Weights of a small GPT-style language model, trained from scratch on English Wikipedia: MLP 768 tanh GELU, tied embeddings.
Each number is 200 + 30 x the weight over its row's rms, rounded and kept within 0 to 999. Layers, rows and columns count from 0. The size before them is the row's rms in percent of the matrix's.

# down: layer 8 MLP down (transposed), 768x192, rms 0.0884, rows 543-578, columns 96-191
# up: layer 8 MLP up, 768x192, rms 0.0946, rows 544-579, columns 96-191
down543,093,197,240,248,148,188,150,210,246,183,165,150,231,188,191,219,195,210,156,185,208,199,149,219,191,215,205,182,202,186,218,199,198,191,182,206,181,218,199,183,203,104,163,177,212,214,243,247,231,202,195,182,215,247,175,216,139,152,197,187,243,194,179,157,214,193,186,200,176,182,227,215,184,240,199,436,206,185,209,227,176,214,222,222,211,181,191,200,177,230,181,172,195,180,257,170,166
up544,093,174,208,221,159,237,192,164,221,218,232,196,208,173,195,277,177,184,196,214,199,193,189,214,192,199,241,191,164,189,149,187,220,209,164,194,161,177,191,187,240,240,204,206,195,225,182,217,225,207,232,125,213,197,186,169,183,189,216,212,202,201,136,137,254,209,234,210,137,213,208,149,211,174,248,198,210,215,199,203,181,226,232,215,228,152,117,224,236,150,167,219,190,138,240,234,183
down544,091,155,206,240,207,158,212,189,200,261,176,201,203,210,228,154,197,196,212,170,222,171,201,223,228,146,210,190,213,211,143,218,219,231,268,138,261,214,90,160,159,174,203,243,168,193,242,176,175,205,181,186,191,181,182,190,218,241,168,157,204,243,228,253,216,192,168,204,196,201,183,188,180,247,217,258,245,195,186,200,156,212,175,138,201,182,230,162,238,242,200,238,170,240,200,184,169
up545,107,176,194,256,197,179,169,162,187,223,237,169,179,226,215,209,180,208,167,206,258,175,242,228,151,225,187,226,133,205,181,233,203,247,160,199,204,131,165,136,173,201,224,179,198,216,230,238,193,216,210,167,172,240,194,220,203,154,252,175,191,180,190,212,167,194,223,212,164,177,181,187,223,261,214,175,197,219,180,220,144,192,191,230,204,229,205,163,195,231,211,177,190,246,199,156,221
down545,107,198,212,248,144,181,172,187,156,181,193,268,170,193,196,243,214,149,161,230,204,208,180,233,200,177,220,207,222,205,215,233,148,151,214,210,165,186,143,196,241,229,210,229,185,193,205,180,207,169,146,217,124,179,170,214,220,229,227,197,210,199,210,133,196,185,210,157,209,220,205,226,226,227,278,185,189,191,205,146,250,210,203,184,235,230,163,152,203,262,156,168,226,155,217,185,185
up546,092,176,205,207,245,202,230,210,206,148,193,216,193,131,178,219,199,196,186,222,174,199,281,229,162,204,204,223,211,173,202,179,209,174,209,250,178,150,232,211,222,159,184,202,196,171,163,180,265,187,238,210,180,257,214,197,168,230,240,219,180,225,193,176,191,220,226,187,194,243,181,215,223,196,191,187,242,158,266,243,187,153,194,177,182,213,213,181,197,241,150,245,231,189,221,173,230
down546,096,203,183,177,125,212,192,212,187,224,209,205,292,259,222,155,254,179,186,168,193,177,203,185,173,168,159,228,235,192,160,206,166,213,204,173,238,212,218,157,187,182,195,171,233,213,237,202,201,199,189,191,192,187,204,222,208,226,181,193,174,188,210,186,182,226,191,225,253,184,207,194,149,190,201,177,195,181,192,187,205,227,187,264,211,205,130,212,166,190,231,153,196,187,142,165,182
up547,091,241,223,191,208,241,197,201,228,211,174,215,233,158,236,185,162,187,238,212,209,230,230,229,173,218,248,128,194,226,206,144,200,181,201,214,205,231,224,199,182,203,210,148,232,184,183,191,203,181,201,206,139,153,177,196,234,234,200,219,229,258,187,163,247,218,215,263,212,199,202,205,195,237,128,174,236,214,205,130,175,191,214,208,123,295,167,202,200,260,230,177,179,209,174,209,220
down547,089,201,181,183,209,173,220,186,169,211,208,208,212,210,194,227,258,224,200,206,190,183,211,213,219,228,152,247,195,175,247,213,218,219,199,245,238,176,239,203,200,256,219,230,221,271,186,228,209,204,192,161,201,275,231,189,186,160,206,205,237,219,194,219,166,210,132,170,238,211,225,188,155,148,234,123,212,188,198,211,205,268,192,204,203,174,173,186,237,128,160,156,215,149,213,242,175
up548,107,264,203,158,207,171,147,198,216,211,209,202,172,250,165,215,249,213,195,199,198,176,198,194,203,182,181,226,196,213,186,169,227,185,216,201,207,193,197,182,215,218,115,221,169,244,216,222,200,180,185,233,167,228,173,184,244,194,219,235,198,218,182,184,216,255,229,160,159,109,238,226,218,216,187,174,204,235,184,243,206,261,197,249,160,155,171,262,189,219,225,201,127,230,186,204,234
down548,113,199,210,210,155,178,247,171,211,239,219,217,208,142,226,246,222,188,215,248,232,210,145,215,193,209,177,232,209,182,165,161,209,214,226,230,174,247,141,173,146,228,218,181,220,191,198,211,191,144,231,259,191,206,186,212,207,243,268,210,164,155,154,237,188,221,145,216,200,184,181,175,197,182,215,246,222,148,153,200,205,207,164,170,257,233,217,149,167,168,180,230,181,186,180,189,187
up549,099,202,232,181,199,156,241,197,247,189,209,239,198,210,220,197,218,167,173,202,195,153,221,190,168,180,197,211,225,171,198,164,241,192,199,210,214,259,206,174,196,185,169,225,173,246,179,183,204,127,179,252,181,213,257,228,187,182,218,215,207,186,234,186,201,235,188,231,207,166,304,208,188,221,194,193,186,201,212,226,192,236,154,207,158,215,211,196,258,227,183,159,182,200,185,212,177
down549,101,148,185,221,162,153,178,135,146,199,174,175,147,212,215,216,247,226,237,234,185,243,192,214,194,199,190,241,163,188,234,155,238,216,190,240,218,168,228,225,174,162,239,170,191,202,231,238,224,216,194,217,173,190,204,266,202,208,234,142,235,212,188,269,183,229,194,195,211,186,256,200,251,186,167,153,175,164,252,247,203,181,227,229,189,189,259,188,202,143,180,192,155,172,225,179,145
up550,102,168,208,197,201,165,113,216,232,187,217,181,216,222,161,178,188,180,202,242,200,163,218,217,188,192,228,199,250,205,206,204,193,206,143,209,234,197,218,155,213,255,139,150,214,214,215,220,212,272,225,186,178,228,199,225,167,185,232,180,183,261,207,214,202,211,182,219,222,206,165,214,168,200,201,180,196,179,198,215,152,227,178,213,201,170,146,144,180,157,168,234,172,184,180,179,239
down550,100,187,190,130,159,200,206,221,184,219,183,248,235,242,250,130,186,192,197,148,222,196,124,197,161,178,194,231,171,189,173,235,132,230,261,179,200,217,216,191,223,207,177,214,151,174,225,197,211,225,254,187,240,187,168,235,223,226,224,153,193,203,167,210,184,193,209,203,184,208,237,181,170,150,153,213,224,216,187,195,230,140,215,200,183,172,234,181,199,198,190,168,199,173,203,188,193
up551,099,160,211,221,188,155,210,225,205,164,248,198,194,202,229,170,284,205,218,173,170,198,202,160,179,232,222,165,256,178,156,202,259,193,226,177,201,235,269,202,225,190,136,178,193,224,214,245,186,197,185,169,184,216,241,198,153,196,221,180,244,224,157,250,165,216,210,162,165,166,224,252,227,184,192,172,225,225,203,216,183,197,174,194,218,226,220,155,179,195,227,155,149,182,231,192,237
down551,103,196,198,175,221,243,153,208,192,259,177,219,199,199,177,231,200,211,199,187,194,180,199,199,163,215,196,216,210,177,223,248,204,203,191,253,219,207,167,167,232,185,246,201,144,238,189,169,225,188,207,205,226,209,191,177,222,183,187,200,199,172,197,216,152,168,234,239,242,128,158,203,155,210,183,213,165,180,247,170,273,202,227,239,215,195,150,236,189,162,227,228,204,232,188,179,161
up552,107,177,209,210,218,148,206,207,213,158,254,207,179,220,183,212,239,200,188,190,178,182,214,202,230,216,218,192,187,201,193,198,273,218,192,219,195,203,240,163,202,172,218,187,236,214,214,192,212,169,202,241,226,307,210,231,130,199,199,166,204,220,193,152,155,163,197,162,195,203,227,220,245,183,200,158,228,172,232,187,169,208,179,232,174,141,166,162,128,197,228,198,207,224,226,208,206
down552,108,215,193,116,212,271,180,220,197,232,138,222,242,165,239,156,164,185,195,192,215,202,192,262,206,203,250,195,260,214,227,227,170,216,152,179,262,234,202,174,218,186,184,193,213,179,185,200,212,147,230,214,250,216,183,210,177,202,197,231,182,227,230,192,167,173,186,222,203,190,181,191,188,168,212,218,222,193,215,230,207,181,198,136,147,213,176,231,170,198,231,190,203,171,145,226,169
up553,115,169,190,192,181,206,223,189,164,204,238,196,221,233,295,171,192,224,190,197,180,205,195,161,201,219,227,213,179,195,151,213,208,184,181,169,206,211,205,177,231,194,143,213,240,244,178,218,159,171,203,160,221,220,175,208,152,201,175,198,187,229,180,198,142,208,196,120,207,168,178,264,218,218,148,161,232,192,184,249,117,204,190,242,183,182,172,154,159,164,235,237,200,267,204,200,163
down553,103,287,205,164,193,210,187,207,207,191,185,234,182,173,134,164,201,212,197,216,216,206,182,177,226,193,202,253,171,177,184,244,156,245,155,185,182,246,158,193,255,204,188,247,143,186,233,192,245,201,181,230,226,189,139,213,177,210,191,148,181,145,184,202,214,200,224,203,227,150,196,189,202,202,223,246,216,200,251,162,162,200,227,218,189,214,270,218,250,223,183,246,214,161,194,203,212
up554,099,198,221,140,208,173,133,209,185,208,188,226,210,168,202,191,205,240,164,228,216,173,181,258,156,197,197,169,214,157,145,193,239,199,208,166,238,231,216,185,127,216,210,215,198,201,234,220,220,193,199,225,261,216,141,224,229,176,235,225,182,224,188,184,183,199,228,280,233,196,211,219,206,208,239,190,213,156,189,177,168,201,153,203,202,240,191,237,161,219,227,245,214,198,217,171,232
down554,096,197,198,207,192,132,216,227,172,232,233,150,233,243,136,210,182,246,174,242,202,181,235,162,103,194,153,159,177,198,198,226,191,187,159,251,195,185,227,210,215,244,180,196,195,228,214,184,234,168,183,202,183,225,277,191,204,173,184,228,267,180,138,200,165,169,245,177,162,188,230,215,170,181,197,127,212,239,247,217,252,200,202,243,242,221,182,187,219,172,203,161,216,267,207,181,186
up555,109,165,248,160,217,165,186,193,211,156,223,196,208,148,181,229,220,232,203,200,191,175,203,194,169,186,202,239,163,146,206,181,249,158,202,209,187,217,231,153,172,195,235,184,288,216,225,287,227,218,232,206,197,240,183,234,215,176,165,149,210,262,198,183,187,272,254,187,168,171,221,201,202,237,194,161,209,236,201,176,211,192,174,223,179,197,240,198,199,180,198,200,184,191,244,156,221
down555,107,257,156,174,203,171,196,154,235,237,169,197,210,150,184,177,205,237,216,209,204,208,182,175,189,236,205,153,226,221,202,147,177,145,247,216,200,195,206,183,194,201,167,212,248,235,212,187,218,189,135,211,205,190,203,168,168,203,209,243,220,240,183,226,168,227,224,232,161,166,170,209,220,201,183,215,152,229,193,262,256,234,216,197,209,200,230,170,199,265,183,209,206,171,179,168,200
up556,091,224,193,176,177,184,208,200,222,153,178,187,116,201,211,241,207,223,198,232,227,148,217,171,203,203,225,206,161,224,248,236,176,158,169,216,233,214,224,189,163,208,229,157,205,199,221,210,196,178,225,175,275,169,194,171,197,203,219,150,205,185,232,181,225,181,167,235,190,205,211,205,164,218,258,180,205,200,204,197,278,263,226,210,197,189,224,228,190,263,194,225,203,171,204,241,206
down556,099,239,188,198,236,230,169,173,192,237,140,181,220,249,214,162,195,219,215,202,208,193,176,265,185,212,153,193,200,168,171,249,179,211,204,165,224,219,112,172,203,250,202,232,207,208,179,152,226,181,215,214,186,171,188,231,251,261,190,191,171,198,151,177,231,191,187,242,226,195,138,226,128,271,209,212,212,216,211,177,236,175,192,183,185,162,167,190,147,207,167,188,173,202,152,226,129
up557,098,193,234,207,145,167,204,218,206,207,240,186,230,213,241,246,234,229,165,217,215,227,174,171,195,198,199,148,205,252,145,175,219,260,178,220,173,219,228,153,207,241,180,207,223,223,248,212,161,220,156,206,238,188,247,219,134,219,203,197,161,175,152,226,177,229,199,175,197,151,254,235,184,228,242,195,188,249,208,198,196,200,165,218,185,195,152,199,175,249,213,159,191,148,171,208,204
down557,098,206,214,127,251,188,228,171,216,232,128,160,221,157,188,200,166,229,184,164,195,218,194,211,161,206,238,199,210,196,202,212,95,192,193,214,178,176,211,182,166,225,214,190,217,182,180,192,215,192,248,158,161,162,230,216,281,203,226,131,226,131,193,243,220,225,162,226,200,226,157,197,173,203,148,201,185,148,187,205,235,226,221,205,153,189,244,203,226,213,210,264,201,190,213,175,184
up558,100,170,188,221,192,207,167,210,207,220,197,183,150,224,218,191,220,200,204,242,236,201,209,187,226,205,205,222,216,172,164,203,171,183,210,221,146,227,247,250,144,216,210,206,268,244,190,218,262,215,235,191,235,216,229,154,144,188,242,168,146,206,149,238,176,224,219,227,144,146,222,152,175,224,206,172,202,138,120,208,160,174,173,222,242,195,205,163,216,214,183,237,180,210,214,217,163
down558,103,194,248,205,204,194,170,213,157,271,234,221,158,146,161,209,238,226,208,221,172,102,254,208,198,200,228,206,184,241,248,194,247,226,245,217,239,240,205,217,181,184,169,186,153,202,195,186,193,147,235,198,210,203,225,215,215,226,181,200,183,187,217,214,244,165,155,220,217,212,191,151,191,190,157,182,171,202,164,205,177,202,214,206,194,226,203,203,190,196,198,158,214,207,163,212,158
up559,103,214,220,161,186,196,191,195,261,177,185,192,210,141,216,163,214,199,206,257,179,169,235,164,188,219,220,80,216,164,230,214,235,209,207,245,204,173,215,169,181,211,166,181,227,227,216,187,212,196,268,157,207,180,168,217,213,203,245,236,179,213,184,211,185,280,198,175,166,185,204,180,175,250,219,189,188,151,167,179,200,187,200,216,175,264,139,236,223,225,216,209,164,178,181,240,230
down559,097,171,185,159,215,190,197,190,204,237,165,244,193,172,206,175,229,170,183,202,216,217,237,209,173,213,267,117,223,210,172,203,185,172,206,209,197,168,166,259,218,238,211,180,173,241,198,219,190,219,197,188,183,227,176,124,184,238,186,182,218,227,207,206,228,241,178,175,181,188,132,182,166,241,213,234,222,176,210,226,228,194,225,174,221,214,191,153,217,198,172,226,215,143,166,209,207
up560,095,180,183,213,214,173,169,187,230,172,191,207,227,203,206,179,189,221,210,164,205,205,195,213,209,190,212,216,193,215,159,241,189,252,179,228,228,230,212,215,205,199,185,207,166,231,212,228,207,222,217,236,206,192,167,144,175,165,200,206,201,210,205,166,168,189,246,266,207,172,212,238,219,183,217,186,195,170,183,201,201,192,227,295,202,244,196,158,198,254,178,155,209,201,185,215,209
down560,088,212,204,234,183,189,176,219,236,256,231,213,171,181,204,223,201,201,163,172,233,180,203,233,243,237,200,153,132,217,259,190,196,200,200,146,161,133,216,186,180,170,208,207,207,177,152,196,185,182,198,213,230,170,221,255,221,201,158,233,165,215,194,249,237,172,178,196,204,216,181,157,193,184,186,172,201,181,228,227,205,242,159,133,177,121,230,171,228,191,214,264,161,209,168,169,191
up561,103,188,241,235,260,139,238,254,150,203,209,154,268,159,192,183,184,215,219,231,219,169,243,186,160,206,194,204,169,196,212,164,227,196,198,238,218,273,218,236,205,206,198,199,188,231,231,223,185,193,268,213,200,223,211,243,163,182,187,106,176,197,194,173,209,188,196,134,153,228,215,236,189,162,172,182,240,221,240,211,216,237,159,217,167,185,253,209,184,208,182,231,210,219,186,195,177
down561,100,215,202,233,193,152,207,262,217,217,235,219,212,226,232,219,183,179,154,234,214,240,200,184,173,189,198,211,198,138,119,184,242,237,185,167,162,202,217,220,168,207,233,176,237,195,131,232,204,270,204,225,168,195,170,154,197,191,232,216,186,180,226,189,224,259,184,222,168,147,230,179,176,204,180,112,146,266,170,205,149,248,164,188,203,188,221,198,165,163,239,234,197,188,249,155,182
up562,086,217,249,237,185,165,231,161,219,184,218,171,176,231,193,198,165,196,185,218,194,145,216,195,181,237,201,132,194,210,137,219,208,156,197,247,214,202,210,207,209,190,201,150,205,235,243,212,162,152,223,223,257,200,310,208,204,191,207,171,206,221,205,203,151,202,190,160,174,228,189,208,211,187,232,182,227,216,153,179,234,222,197,219,177,187,218,174,162,181,168,218,175,228,205,235,252
down562,085,170,202,247,156,216,169,153,209,206,225,142,204,200,265,221,164,199,210,205,204,238,199,230,182,241,197,182,206,174,233,187,198,200,250,188,193,179,185,212,190,183,171,145,190,220,224,192,242,176,155,200,201,217,195,201,212,202,203,223,200,206,225,202,174,181,164,169,220,228,180,188,232,168,252,251,180,180,214,232,192,180,221,183,200,236,199,168,225,300,220,245,187,131,171,158,226
up563,105,220,231,200,208,219,146,189,257,163,162,163,225,177,194,202,186,190,188,173,193,206,216,188,184,210,240,196,263,262,172,229,215,159,164,176,242,217,211,162,188,249,193,135,173,193,165,246,163,147,263,138,215,211,187,214,208,238,262,196,184,189,168,229,250,167,201,211,220,185,235,212,202,221,187,189,224,202,179,195,196,219,223,218,134,242,172,171,190,207,188,228,188,135,193,180,257
down563,099,206,199,232,200,232,181,251,248,248,206,210,198,213,215,215,204,197,203,151,239,170,192,256,156,234,113,246,198,185,176,182,263,161,208,159,243,246,207,223,172,215,188,203,198,219,206,214,213,247,150,179,186,240,219,163,173,228,151,203,201,183,235,224,266,177,164,270,247,204,226,167,213,233,147,184,169,184,239,207,247,212,189,171,226,221,225,256,252,193,140,208,186,204,198,254,192
up564,098,193,187,191,178,156,165,179,198,198,197,210,133,227,214,175,188,188,175,192,173,209,216,184,248,208,239,169,211,232,168,251,178,213,193,265,244,232,200,172,227,203,184,181,232,277,232,167,195,210,176,193,222,182,204,224,166,205,262,221,197,198,211,199,179,236,225,225,198,194,169,173,192,215,185,211,235,186,152,177,164,233,138,202,172,222,125,187,163,234,193,219,166,194,192,272,222
down564,096,188,228,231,191,202,242,166,179,184,209,222,162,207,153,199,232,185,227,188,189,179,222,223,176,173,177,233,193,141,182,214,210,188,250,202,150,243,188,158,138,152,233,229,254,148,217,227,205,239,160,226,215,222,202,205,208,185,201,168,221,233,201,212,211,200,182,156,183,173,204,223,164,134,238,204,195,217,200,230,196,222,153,219,182,185,263,204,183,184,202,244,251,197,209,174,178
up565,098,151,205,198,171,193,201,197,176,208,196,271,226,232,214,229,182,211,217,204,162,178,206,190,240,152,199,184,205,218,181,245,279,225,187,194,252,197,192,227,180,215,190,189,233,240,192,239,234,234,219,275,206,189,140,194,206,197,233,189,150,229,238,202,185,238,212,198,156,183,247,272,235,233,182,174,229,210,188,128,205,219,213,185,161,238,212,235,128,261,200,211,173,161,171,203,245
down565,095,180,194,205,214,165,237,247,221,165,201,213,238,201,197,153,197,245,240,207,263,245,183,179,171,223,205,209,206,240,205,195,241,133,181,205,163,210,211,167,176,193,180,176,189,181,210,210,240,204,189,214,224,184,246,196,198,178,209,243,193,209,158,172,212,145,165,164,226,193,242,209,196,190,241,145,197,198,234,220,147,144,151,239,165,212,214,214,152,164,189,193,231,116,185,221,205
up566,099,212,176,253,201,171,203,224,232,198,199,238,193,195,157,215,233,189,211,209,205,202,225,174,215,246,190,178,174,206,156,156,223,184,166,186,218,167,244,162,222,203,133,209,230,193,211,197,221,177,192,167,149,189,206,211,249,208,192,212,206,177,192,163,259,209,221,151,101,179,204,207,168,251,192,187,181,242,182,230,182,175,172,180,184,201,172,206,213,254,255,194,168,194,187,226,235
down566,098,202,203,186,151,218,206,240,213,183,206,230,236,220,182,219,175,188,203,232,184,169,244,193,214,202,183,258,236,248,198,205,222,178,200,205,206,219,260,213,197,193,212,168,184,190,205,243,179,204,228,167,217,249,150,172,164,155,181,230,219,151,185,201,175,200,206,208,236,127,194,237,266,183,234,147,163,157,233,118,226,225,206,204,207,180,210,239,171,179,217,183,208,211,248,202,183
up567,101,167,212,220,170,217,188,202,188,184,246,185,198,201,220,162,241,150,196,175,180,199,258,203,157,196,239,187,151,178,92,209,226,209,192,190,196,179,224,206,161,194,198,202,154,218,213,251,212,211,199,193,177,131,152,224,191,129,219,192,142,252,233,228,195,192,193,243,222,202,213,182,209,207,187,164,174,212,239,243,168,210,228,198,194,234,165,187,193,210,211,215,180,191,251,252,163
down567,095,200,187,218,163,174,201,191,125,189,174,219,127,197,187,261,232,171,220,217,204,240,241,218,232,210,165,231,232,245,180,197,200,155,259,212,188,210,179,212,253,209,193,217,285,175,188,204,206,197,217,210,177,199,229,219,232,243,262,215,217,181,241,213,207,173,206,184,211,166,220,221,202,196,243,97,211,180,154,188,209,213,231,230,177,174,184,228,221,147,203,219,287,191,200,190,207
up568,106,200,205,171,179,200,190,248,245,217,184,192,196,263,267,232,207,196,227,197,238,167,222,170,183,164,221,159,141,244,189,219,147,189,220,215,170,190,200,226,222,233,155,175,207,250,194,194,231,203,212,179,165,168,232,157,145,197,215,224,212,201,173,171,260,213,186,221,159,159,215,185,213,198,171,204,189,191,211,161,255,205,220,175,254,260,169,230,184,253,190,103,138,170,185,235,172
down568,107,151,187,240,217,216,190,198,138,138,206,215,205,243,214,206,218,161,170,198,167,249,262,226,171,183,194,186,185,219,220,202,235,192,244,242,215,204,274,225,189,204,190,116,261,265,222,197,201,206,169,212,198,183,194,180,186,124,155,182,208,167,201,241,190,198,186,146,198,222,228,267,199,207,210,169,216,172,195,207,190,217,232,203,181,152,151,207,205,236,240,251,267,215,168,232,251
up569,089,229,229,203,210,182,205,182,186,218,157,167,163,244,181,230,183,187,217,208,188,135,232,213,206,189,265,112,264,221,246,216,177,230,224,189,215,206,207,216,220,208,177,196,173,189,172,167,207,122,212,194,178,190,195,235,176,251,220,189,167,303,172,179,196,167,194,220,207,176,188,217,235,225,165,189,164,204,148,254,197,220,207,180,207,156,131,139,191,209,176,156,164,164,210,187,156
down569,090,174,202,260,181,190,216,264,218,240,206,215,216,234,175,247,220,277,223,189,206,219,169,204,163,169,174,201,202,218,193,270,224,168,189,227,194,281,213,176,216,205,235,180,147,188,225,216,178,161,196,179,163,209,251,227,199,173,170,233,222,172,160,203,191,202,184,162,168,204,198,211,152,249,240,251,211,184,208,185,218,208,175,155,170,224,218,243,222,157,172,156,221,153,192,229,161
up570,117,208,196,189,128,214,194,242,212,225,219,216,170,202,230,264,210,207,174,229,182,182,196,151,208,182,215,192,176,203,164,167,198,206,183,206,258,229,188,196,203,232,208,195,170,215,243,202,166,201,208,149,214,216,210,245,124,218,205,120,162,201,171,190,189,194,190,213,147,159,243,189,204,228,195,179,201,227,204,210,127,229,205,230,203,180,189,234,223,250,149,154,151,195,217,230,168
down570,130,233,209,193,209,166,249,153,217,158,178,222,177,191,251,253,187,174,215,220,145,166,234,209,176,220,198,157,248,148,192,195,252,215,235,245,208,204,254,205,182,176,170,182,256,196,183,207,160,223,211,192,199,210,205,293,180,170,166,192,220,157,199,243,191,152,229,194,210,186,192,221,223,190,144,169,206,287,210,182,192,214,187,241,209,232,186,197,206,190,208,185,262,199,204,166,183
up571,100,211,202,167,203,157,238,242,176,214,224,181,196,202,227,225,253,243,168,218,215,153,211,212,193,221,216,218,187,196,210,211,167,208,154,187,173,259,192,151,214,214,203,173,236,210,266,200,188,191,167,200,200,228,201,219,168,173,170,147,204,210,150,174,245,181,220,152,157,222,281,260,246,187,188,204,218,254,256,177,186,201,194,182,222,184,243,255,189,158,260,201,174,162,171,212,203
down571,096,185,213,169,229,227,248,176,187,187,264,236,194,163,220,207,157,186,196,241,157,234,197,187,191,194,166,196,240,189,254,218,244,184,246,177,209,224,219,213,185,229,201,190,207,180,126,258,164,223,179,230,168,201,193,195,198,221,214,254,229,200,203,227,224,163,179,205,259,208,213,178,215,201,154,132,178,196,179,182,188,252,159,163,160,193,198,221,197,168,204,248,226,200,221,167,265
up572,112,181,220,246,148,196,95,213,221,186,253,178,185,192,235,229,246,241,207,227,173,153,200,210,232,233,198,199,208,236,237,207,200,181,178,185,170,218,206,167,196,199,209,180,222,221,275,198,216,149,193,182,218,226,231,242,153,243,207,165,213,244,155,138,200,174,193,184,199,163,224,241,182,192,166,179,163,213,210,216,204,183,157,169,183,199,176,165,162,192,179,195,178,190,161,216,165
down572,125,209,187,232,217,243,168,182,205,206,184,150,206,256,162,186,230,257,198,195,252,201,170,188,217,256,216,214,190,173,203,211,150,206,202,159,195,237,183,208,204,223,233,204,139,198,238,164,214,212,213,185,246,198,151,277,220,186,207,114,152,184,160,170,186,189,258,269,201,234,181,238,187,184,176,187,222,196,218,225,179,213,199,182,172,148,188,200,171,212,203,181,172,205,145,240,212
up573,093,210,203,205,201,170,206,224,244,203,237,224,219,198,254,259,197,184,185,239,245,162,203,208,196,272,242,214,247,265,142,246,191,177,210,209,187,210,188,167,236,247,148,196,176,170,218,201,180,159,216,164,223,244,240,189,204,223,223,206,175,174,183,149,219,186,209,230,219,189,196,240,218,221,171,181,190,220,184,208,222,189,205,174,228,236,232,163,175,192,124,192,201,148,154,224,193
down573,090,223,206,234,208,238,260,202,181,228,228,228,187,194,159,221,220,178,167,196,180,234,223,154,206,228,196,227,235,165,159,192,207,139,222,186,243,163,188,160,134,187,182,192,176,198,180,215,233,220,151,160,230,157,216,168,210,185,224,163,197,212,230,215,181,237,235,249,223,193,201,193,201,153,189,267,214,248,258,181,225,160,240,248,145,143,200,218,214,248,217,265,200,198,188,247,186
up574,093,230,199,224,204,179,185,204,234,161,212,205,162,170,223,191,235,188,192,195,272,214,218,174,184,186,284,209,209,198,197,178,201,213,211,197,151,185,197,191,178,184,177,219,244,161,242,200,220,198,267,197,256,266,195,188,218,150,238,197,247,224,180,207,214,208,279,196,211,181,211,177,177,207,233,194,122,158,187,236,265,177,166,183,206,202,171,192,248,242,192,217,213,179,222,194,221
down574,098,241,183,111,228,163,200,156,193,266,221,248,230,217,127,176,198,243,196,233,204,174,272,174,158,173,171,163,193,191,241,233,177,189,249,224,203,237,242,214,205,248,185,185,139,206,141,178,203,180,246,160,210,184,222,189,226,175,177,227,182,193,159,204,143,215,234,218,216,198,161,185,216,225,156,204,224,169,137,212,251,196,252,252,226,246,217,174,188,169,204,190,172,190,143,192,182
up575,086,182,210,194,221,223,183,221,236,198,140,179,208,252,209,205,209,170,214,214,194,210,202,160,199,229,238,147,251,187,162,225,211,211,195,198,257,197,222,226,202,232,201,180,236,235,181,249,193,213,244,220,143,190,206,216,175,193,246,142,169,197,172,251,158,225,268,210,178,212,220,189,177,195,208,171,235,198,141,206,195,165,216,224,144,172,102,166,195,190,186,159,202,203,199,216,232
down575,085,218,243,236,208,224,220,197,214,235,205,178,169,171,211,181,155,219,225,203,178,192,188,233,237,191,128,184,193,157,223,183,213,159,223,213,234,182,187,167,190,212,237,172,294,171,206,160,211,203,194,179,220,176,226,170,222,207,177,223,233,259,234,212,210,213,218,194,228,182,173,280,187,165,157,249,167,245,250,146,188,213,196,214,234,210,163,198,183,215,193,151,223,200,197,225,169
up576,088,249,174,204,168,206,211,217,214,185,190,209,168,223,201,211,222,205,177,187,199,220,229,230,234,205,231,221,261,274,83,216,184,151,201,168,211,200,193,175,209,216,171,134,202,200,217,225,216,132,198,204,238,165,219,154,202,183,198,218,243,202,202,256,211,161,271,179,192,242,206,245,188,199,195,192,190,224,117,156,206,234,187,177,222,210,220,226,155,169,192,184,205,229,196,230,184
down576,086,183,212,191,215,200,201,153,194,188,186,247,152,203,199,217,213,189,246,198,243,194,228,177,219,249,268,224,205,148,217,148,204,208,221,187,200,245,173,155,228,205,194,225,183,150,157,188,164,235,222,217,196,228,174,205,186,229,194,213,185,219,192,216,216,221,208,217,152,186,204,182,185,224,220,176,144,183,222,174,249,210,193,152,178,201,163,166,140,239,185,210,206,160,257,211,210
up577,075,185,251,185,214,171,157,209,174,150,197,175,175,161,219,176,237,179,180,215,176,185,233,234,191,213,202,182,200,229,215,195,169,224,162,165,258,153,234,216,174,193,208,193,168,181,154,185,233,168,294,173,208,199,226,204,245,187,221,216,158,168,168,232,184,216,148,214,232,216,189,186,243,185,210,202,143,166,212,140,273,218,232,240,188,194,192,203,182,195,159,224,197,181,225,224,185
down577,081,201,189,173,165,201,199,192,201,180,236,186,188,191,209,174,239,187,186,218,241,201,155,243,192,178,128,167,242,179,182,209,212,158,243,222,163,179,162,199,191,152,213,174,168,197,153,249,235,206,208,215,208,216,208,186,237,177,196,259,187,228,153,171,238,183,208,220,242,194,147,237,193,214,190,343,233,155,252,237,183,139,214,192,243,184,167,232,212,224,194,207,190,226,193,172,194
up578,114,202,220,209,185,210,207,175,196,216,237,206,255,247,245,169,222,216,172,226,187,165,218,189,161,192,205,226,181,187,180,198,202,211,180,185,228,197,166,139,210,191,221,119,248,237,215,231,211,181,245,190,201,220,156,235,206,223,184,119,205,213,164,225,177,217,198,168,237,139,219,217,183,226,195,187,231,182,206,236,201,201,128,230,208,154,205,164,186,163,192,220,215,221,222,210,192
down578,105,254,244,180,177,223,177,145,153,165,214,242,226,170,223,232,199,215,245,190,201,209,154,184,167,210,194,250,178,176,130,188,229,221,164,173,193,198,233,166,278,139,183,146,199,222,218,207,262,210,201,214,140,218,175,201,204,169,205,154,164,200,171,214,192,151,178,195,196,184,201,235,221,216,140,162,225,199,186,230,148,212,221,247,195,200,230,201,244,253,180,245,256,247,150,189,196
up579,105,260,200,173,200,212,179,233,218,166,217,176,131,182,245,250,222,159,221,222,215,177,193,199,198,174,217,156,238,209,231,244,203,187,206,236,174,232,199,230,216,209,192,195,201,188,243,191,247,225,242,235,177,228,182,180,198,211,211,263,207,198,136,193,206,196,305,188,156,133,239,190,219,209,165,179,186,198,226,189,177,164,182,180,184,226,206,177,246,240,193,223,169,166,174,196,194